{"n_layer": 12, "activation": "squared_relu", "norm_place": "pre", "positions": "rope", "qk_norm": true, "bias": "none", "parallel_block": false, "init_std_up": 0.0173, "optimizer": "adamw", "lr_head": 0.00594, "train_tokens": 477100000, "steps": 3640, "dataset": "wikipedia_en"}
Each number is 500 + 40 x the weight over its row's rms, rounded and kept within 0 to 999. Layers, rows and columns count from 0. Numbers have three digits each. The size before them is the row's rms in percent of the matrix's.

# layer 4 attention query, 640x640, rms 0.0311, rows 0-20, columns 480-639
041:482522571468469624491451444457497550534482484533507511567481551533461473488482433555537515504486523490515522510484428483516607554443601557511501418463559440531504513526521503493515549449483519484468427510511463505476470486531498585569427524526530380492608498448471506519496480547538505467550532520502510451513501485528511533520507522501569510487522570459500493564461469507448490485525583552477537555510507430521533520496536454545506510454522519437528539522533491542483485570575556
037:524507513482540455524475504476498479489532513417578453444447413484456555482448521511495474520536505516481432510466441484545503473465426516521511536532540568510512485548552569486494431464465461612469514483588464530475559535495514542497547411458495520505486519511470487461525448459438551558532552487524445507406461469534457485490580504466429479526510565521552502529605504487551512506532491495516441576556516585464436495539517552501497492453550453503483575464523582400542521458487434
039:458478550491503514486445468536546489506517479502467483481567629548497494454473544489477521520599490516486508481515525509502506536545472483497509375522497520523484453450434534472541565432424471497477449489453523552528489526583454563512410487527472482484510532564544517459445522452454479476493507477499395549550551517509554503470500492473493591495439581527477587546491498494466500486438574558495551565463459409448537516488482416513443489426557504440462526462518492577450502498510515
042:526482426495486437587544504543442578493507488463514559520524456504604539561524463559540517460417489487480522537527480496460497517533459532518566577508502524465496450506515431601489502546503495501505615492471514481505554424397526549468591408492491473584502497514503498475523452531476491474555459507475480572468492485485467484425511472560579500505491434493497462517439438560582443511475588515446550547501448543524523442510491514512510546518557482584529513523468497454521469472478480
045:491572495486484560510576535490541467519541493507465488483504524564491479485479516511512476533558507409521574476494436543464587549453449482571497484485472522463598530515466507512527531527516458489497497523528490527458432541554525531508454493482438499513569451492473492508468484514538473491436595522532492487482561481524483537542498466489539476527490541450478515509500492462508450494544494430480540478509399496544477504550504511491504452393536469511421447495483505612487482488565535
043:523546419509529493515518496494448509467501502467465477511487528486521472452511512502465504504594484496487555462446494496478527503541506504516510457494451539520525501489558432522509422509525454466472463514526494533504414480524539504533452425490474476433575499432468474493431530539533482525437500542558473458495479555480435536555448509555544544541444518518503495505412485506443496508569535591451497490531419478527500502478467560508499515470485514537520474459451521523494490475493504
048:447481537524500504437495506473452460538561525553453504457376536453489486515527523461526523542463539534493523561522475510508589471504428557447518503459456521510513519502521511496516523453466483489564558508524500494491502475461490498521578512458497528523471583561532489476506463526476479544533486480513573552471556460556486547435508569500520479487539477529499516464561506480531546547478496515518521494432507472500545464540538510449539486582504501515410505554469489491475592572494477
048:577520530548475441575546492490532484476520514450475402507559551554484516503439563481488460486503495399497519506501565533546558517473438487512507518493475534517539539481498514497501441554507565482518475548535511553552477486494525455503444448572414529568566552477517559450473541461550535488451514499515468524457501551524477428551557526530507503582502562463508477485462550429504520541525514437399473545487471532534520556502532572494494493542502502500476503447457541517512480511461534
052:454548557445504626526475521478557536465473488469584502594554546407481504528506465581507476473518544497474458520495542469399490522495526490537556506511490497436497449450539487524469579489513528452466598468475554499493519501542540530501504552488501467509501592480511495545511392506489551512526469470515449473522442480476506568516464461501396583474441522547479507493494503495429498400451469608602566506558461535493445558415474468542480489540518503489596505463504519550475528513510489
046:439421516518476497461547526549514582579460497537531534509504451449522487539451501524481438536483500461426539469554527482493544517504497488486501457504536496436524580510489550511460499477512506485525464517488530478511512517537491550426530538470532497423479490509549459581548453491563435489522541485545489432474547477408566489475518543521506442477510501466480496546520514473480478491485419562543540572548484493493513548561521553501481519473485539510475518488626465429465511560576526
054:533541480533558499415521567468516483455473448464538475482459555506547506482520547465574492498456536461568593461538552575571459460523541468478444496445461505516548523433395513501536501494532468555458514481567436559602344473470477526579527512481494512545522531523452452532495563434447602459453486516572501528511489480507452429484512430490579499493507534502517539483495503530542498489506614474534491445470449526528474542493540509527520500505477463508540502553392521585483510528475515
053:497464499558560422492518460529459521446540554464432528450512456531519505481476496542478536393546485451523447509529508494512474442554454540473460513504487479543518461438524446506471443499542461571497501513487565518484507467443516506529485479492481551581448527521497492434508514564504480459497500494533546503514471499511487495530503515513580507463481458515535459503491491551460502565529508446420548484439449471520495494572515490504538521528478464572501508441523509507509453525500464
056:521459523482463455459538453499512496491463441451489573516424483509499557465449496520467455511517498513458483559450484555485473481560469517472405506534446498529513565511511535493535467496485472553522602522467508505532462495464499462542507501437491498471436502522535472487512477503446524524523489492543460551463512432518428497467478526503457435430463485468508480553521486478532492479494499482497464428491444531516484485513542647499594510521487494541392486523426515431449505429502448
054:552474493512484428574494486509468520548489545518535531513563440495542461458575450429450514534491419499438476500503477487461505509493474484471541521550502496496406564537548527532573538557466539454511454587477515478443593505483537447490479464512440488466491501497500435444488503524586456499548528473513519551466533483511529536543484526527502411506505449482477525490509557538514452463512508462484554580503587426529485449458482495570501511526485499501427489518579467466515514541537488
063:408462529507512404534451477499409483549481526446547542565536520445519506417536483413455511462506477577435450554480477491528488496540463546451533519567502510519465506575531476479531463523531516497518426512546523429510533482456558500495470480504460479418477528480521504483551441524510527487537526437430512535439484499529556499507508542468461497471494507497505543524508478515496476539483521430436550621479563436545507430501474501448468484547472475544398510492545478414489520541489487
066:454453443478461476481524569487559532483479461441503511572492374417529451457435525523521500592511411522532512553425473496494524462552439530405457490501473514515445537532545477506464528473471462514490513523441528524501546517441486526451458488451510501438458530501566465483551430497428508485539585482537434493468470485549512491461551538505506437508533479486488468518577507530552486530517444430477414482522482520461467481511534509546518526503520526523369497496500500466481507414555435
058:470563504480546519490520449478571611481529463512507554495515517516479581564511477503561502506516551512517510421501545584476486511372484496506492486528538437537531523430447548458462458459499406492466504500540474502606380519506469437547496529518460500545523536512493467516445519481490552554470485479469474541495537506457507492505539447531490496478529530503545541509555500421541538534504520537579512486544518504559501551567501492477468425456540478459489571484474544570513502519490502
064:632550522488518526431538501547535514487521447537494527479444477472512497512513511493529497591554544476494469492516489493479524527479527518523502517502498522462463510430479503564463508463475453531485533455523480574555488448575472574501563560483509475487521494483487523451521530453491480530454440511510472460587552472473421518472463444507499541541539523530551483469487432507538481459478540599566509396501469516497517488539501474471471572514498530490599559532444469551506601474521456
078:532459495502504529492505528468493528427519418476473499476425441487481509544495510550536496487508478527456449528486490520513535473499515491476519491531504561420475504466471444589417486471534509538444498465484537510485493468519491588465566529481594510506481531522519488530559525501464519481459423522535444425590485409458458504443443410499429552507509520538523423488507456505485487477433473537545437373419426511467522477465508473521505537521532555492582507494408504517463510474494496
071:515525538488492452525514457475515524537533417522539510438547528530500501542569539455532472495452525482525503469520482609541485596424508464493465445517518530537545539503505569436577521515462442498562556519581491554529433480520517491535479487522431472487578493510465521533467499478497497510468550510417560571478551466547511458529524460490492429487549503464513559552426531440543508444525533479508527590535513455512522517487513513517419459439520493517451494578514491519494520562507498
065:455438515534512467505478549532371519540499515529501545515511510431421574477540533507469485486552538496477477569491421394505519551502626549511542487558507550472577518582518473456607523529453521482523487528501551507448565477527554539490474491491471479478473559541485495505537524519497475469516464505505542513545458466519510535493463542502447506559493493467527470495480464537467448432455487466488518620558505462484477462534458512494492471457477500522473431478561448468422482508527515
# layer 4 attention key, 640x640, rms 0.0305, rows 0-19, columns 480-639
032:523508440430484441499480541491508509424495458478508533454535502513476518492528513413458521511495564476499507493480523533471503515512453497472529503542462540442511553481475451554490545455440504509437505506497484552528580478462505464492489524431455527538476535569549518548566473521537518407522511496494484554417479454542564465471532396588471534495494417449503492496545595522555481498427538475547547502466473549501453501525485552471533524486575525522447487520478623569405622461418469
034:483476544441491504505536492522514547502524529530502591500487471461532520580462483474491552472506461473475565490563554496471417515512524516498541523459539445453434532477530512496534515450545478441491434475407501540484476476491513452507483606510510510508463428480527484566547522538563467470388396568496536523573486513528488551428467525513518558484446515456465487524479501473513543497592516513382559516526496478486511474501478506443474480456540522498495462529521540524482487451504570
037:577497543436540495434546495457562451514498627501471551504515409495447489488549502481503549489487490583482495431498503513469483502487496427522488536494573465492468438479499462523423547552538510491455511525558461413478550477498505500456487516512552576504521476432472548454518498512503444478486545482481556473525472515512483504481538419546522518429475499486501455466451502492481480403555428522470503477495450521488453496501469503451533518500502521480469540417487533512469532497471474
037:465493493537603521472502505528480416520509496459509441513497545542457510526464471549522452498505503492483488538489481485506484520435429540428459536500475491597443602545433539472450464459494512461525479450488488536511415505505508476547435497510472483425502494505537492522472504485507513456527500531470401512493446477518485508552545552451465549498516513546463487459563488445482522616425492495523426491433497478542509523553540493472524464450583414492495536521519442424532487556469537
037:550490537467398496555475483485448529471480530468445488524477498493493474518536479406515530498499493497501530490531529436511500515502565495592585535574575557489401461494494467483494451493520520529476537536488492509481600497491469578419451522449502522543427447551461554455541549506491461524546451518472500541552488547501423508489436455560590469460472513488532457569494497528455547428415511575461569522479521480451448432452472460449541571474516569458566463468510510466451489481519500
033:428463501392407518445549550565516533525504516545493430533448526502468454525518472542504465461490523459486495479510407456554518515553492531507513617453486501472479483531528504584491490494527501526481539527559502492492540484512455535469480507465473557568455426517552591509481467497474455408458491500534483520512483499516488464445518509474535448481495453481522452547526562556529502540473512571454499467550592541442497547446506456396555514439472468479496504505468469403559553472531477
043:475499528568521519511428482491451491522552502491468482485527545535545557501497546487485480549476503554521493567531569564500527498458454538349464513505526543508512565575504527501526492517439466502536530482474455493429427447505581483511459516508481522494538552460540538488436496465451633486505542423457508502495479500528499445552519558447521498565529501534537548539489469460529515625525502444543487501490564546496510518547503561539410446517484469501464475507558495444500442551488542
038:514498476487467545527459536439484465551521509543511449441494449539468535492498502520525550498528480520523507508508460435532483506467512548525511453555496483527496425548532478552600465493505488473494538485544484416530557449535532511506441554441486475492486480464494490473518524528472502522497447476474594514451418526495605490471452525465596475448523501559530483524471451564465510438567440456541589567477547549487455470553523515508530552451386605529518509563483499471443484480507478
039:530545377473462464435544515555519573516449445571488435553444485568504467459498457505514440466545443521485509479487464480534458494524534491496456545456460455549474482550517472470469536481484441479515451509528513575484525486482514495497522486507500487530487444542484486482487529553532460471500520529455467552555512482494501493494564516521482467507474499442449523506503590519467466536526519488545486464512577462500517498568474480422546485468520433420553564518495538465524543537520486
038:575523399549564449484455466450503458522515426483496502518433561485474431476564476628506495451477404468477465594453487588434480508456497462455459470522514488477485462551558466455521491511462422465509536468499459572522453549490488496510515478493528442472494512505517460525481500450488579515523492446479556521621480419432462516493604495504483553492469484443510478450478466494513502503530589518453516482574526581564545553463485471535451419557522405539484472530507490502481441500493545
042:530479499461461487534564401529468510501438522505453525481520482531465516517478490550432548453534457548539470482462475496525466547434550499470533480471550423427438481448528504522490464486532485559491527502569478434505526464537520493489463551539592562514549494450447529529498476500513442458424457453504486448514475568556502512526531486502487532435502537471542556485470531544552497508546511467480503413548448577456493556494559521443534490549380546540548512445433502560512533437475475
043:504447574479464420559482483453494538433523527466456474457569495510578516482501500465448422582475530503501450563511499571471515520438549480479454490508533447505512525551459605569591509512502544502473537534500497408477505533573444580522504506462504513501590522472518540517467537429542518559469493456521489478408481553537514467527515531429540470489481516494509547515522547516539572476563525465482469546509429467501491505543475480502482495501400552512361489529465493482460537433540532
044:436527449551537527494505508535420491499519501458546438489506574480510519514505487554481460468523530534538567486556523489544537477461498510541484454518585506483483483461509507436455494498439459539558487504486447504527513478440485526504537461585455499519535523530487531516514522488567422439481549508458512507446518481527480532484525438537496487498536462569478563470468538467514482519480485474515475438489427516529432525437553445503484436487530528508553541463550488537512537514398506
043:465548488487547473531487461485509524538576523544487465517486480494610551501422490508528546537461518458478452527523495464486497519437450507496456487543536502526624508534441488497481569496473468456509549562472462464505505540540471491566464507505513483488502485515524568536559495457499526550503490469572550546424522534516455458577491567397527432500527492486517547532489471476513535508552473552486499546539542441554475536592444604600510495459530482513437532543549481435553489461454518
051:454474534492481435587471539519469525451558538499465426489463462465559577526469472496465508508488471487428551513559497581484502486446453515544464432494540489477547503533481592509546530516411527545507524582543467514560484457507451479531481456466481510525497500489496526552443538473554448542464545506465559506508582627523527459510507531447538399472494445518462528525476556442484477518509493493545517563603522486528526534506497494526487476522484444507489449529556480443482538452520550
054:523591478478532517508489538514437580468498460440544547466459511510508559494501502585450464504505581516482467531537469499533500498457478471503528499555518502485466518451474449526469560467506500451500556446532465551504502512514427546563458485468514534493499516554514544462482501477509493487460455568515528470504543458515478497478512453515467500484443513548501542430503453477486493439487505540486518492561466466593497532466560449496505573486502488482559496450510413490537525447493464
049:502525510564544538510503489544496420602507538557521510516525471419563388507492517487461513478487512508490479509457565487450499412558467512519481507531507436499496463512508483504485522524477478556640445481502532531460564512518486462433537478564473520504526490498526512474468470556415524485517454489490499518470447521493484463430473489486556521456459472541427474514468547526486490579582509463527464434470528547542527459495430536583480518439566470544509482562542468445516505565562559
048:500436479472473504470470559523520467545462447526466511493539480461477522477466511515485482548521430509545482564477525497549500485514482518476504480497402534552445527534430475482500525508543495519409501497450585498425524513490513589467527537469454470528492495468463437523536480454477540531590507440537524505561448434413527503517516502510443530570561473433523434455509477541472558477502458482500523545458489481494489494518493525562539477444563526499472538503535476544482479508560454
058:510520470509507524402535484553506509610486445539527506489508486513490480457458506573488483551499418492518499513404451489488539531579500509487491517462427512553487501555508433539428498443556500514505457454446532524463515476502498491446492445396420513528480506539511531529551488529473521527557489499563515528517479451461475539462513478569521540541544522496523444493531537532451501476477449554463494494473531497518485537462507461473551535487518498455548575502521426520519506542539454
060:502522511533448441534522501481516540574555511533514478501568459538561461516475545451501547573520517481500527523542503532492500465473479472505454517494499423532582532522505612482515528517467509511450430584564498505496507556427524454557450514562464538469458434536556437442452519500588569540495559525521535551446552467610524484536559601461501425475439546530439474517507524494531455571580487489574514535589559500517594541551494559486406492461511422497493442531481517465560478494584501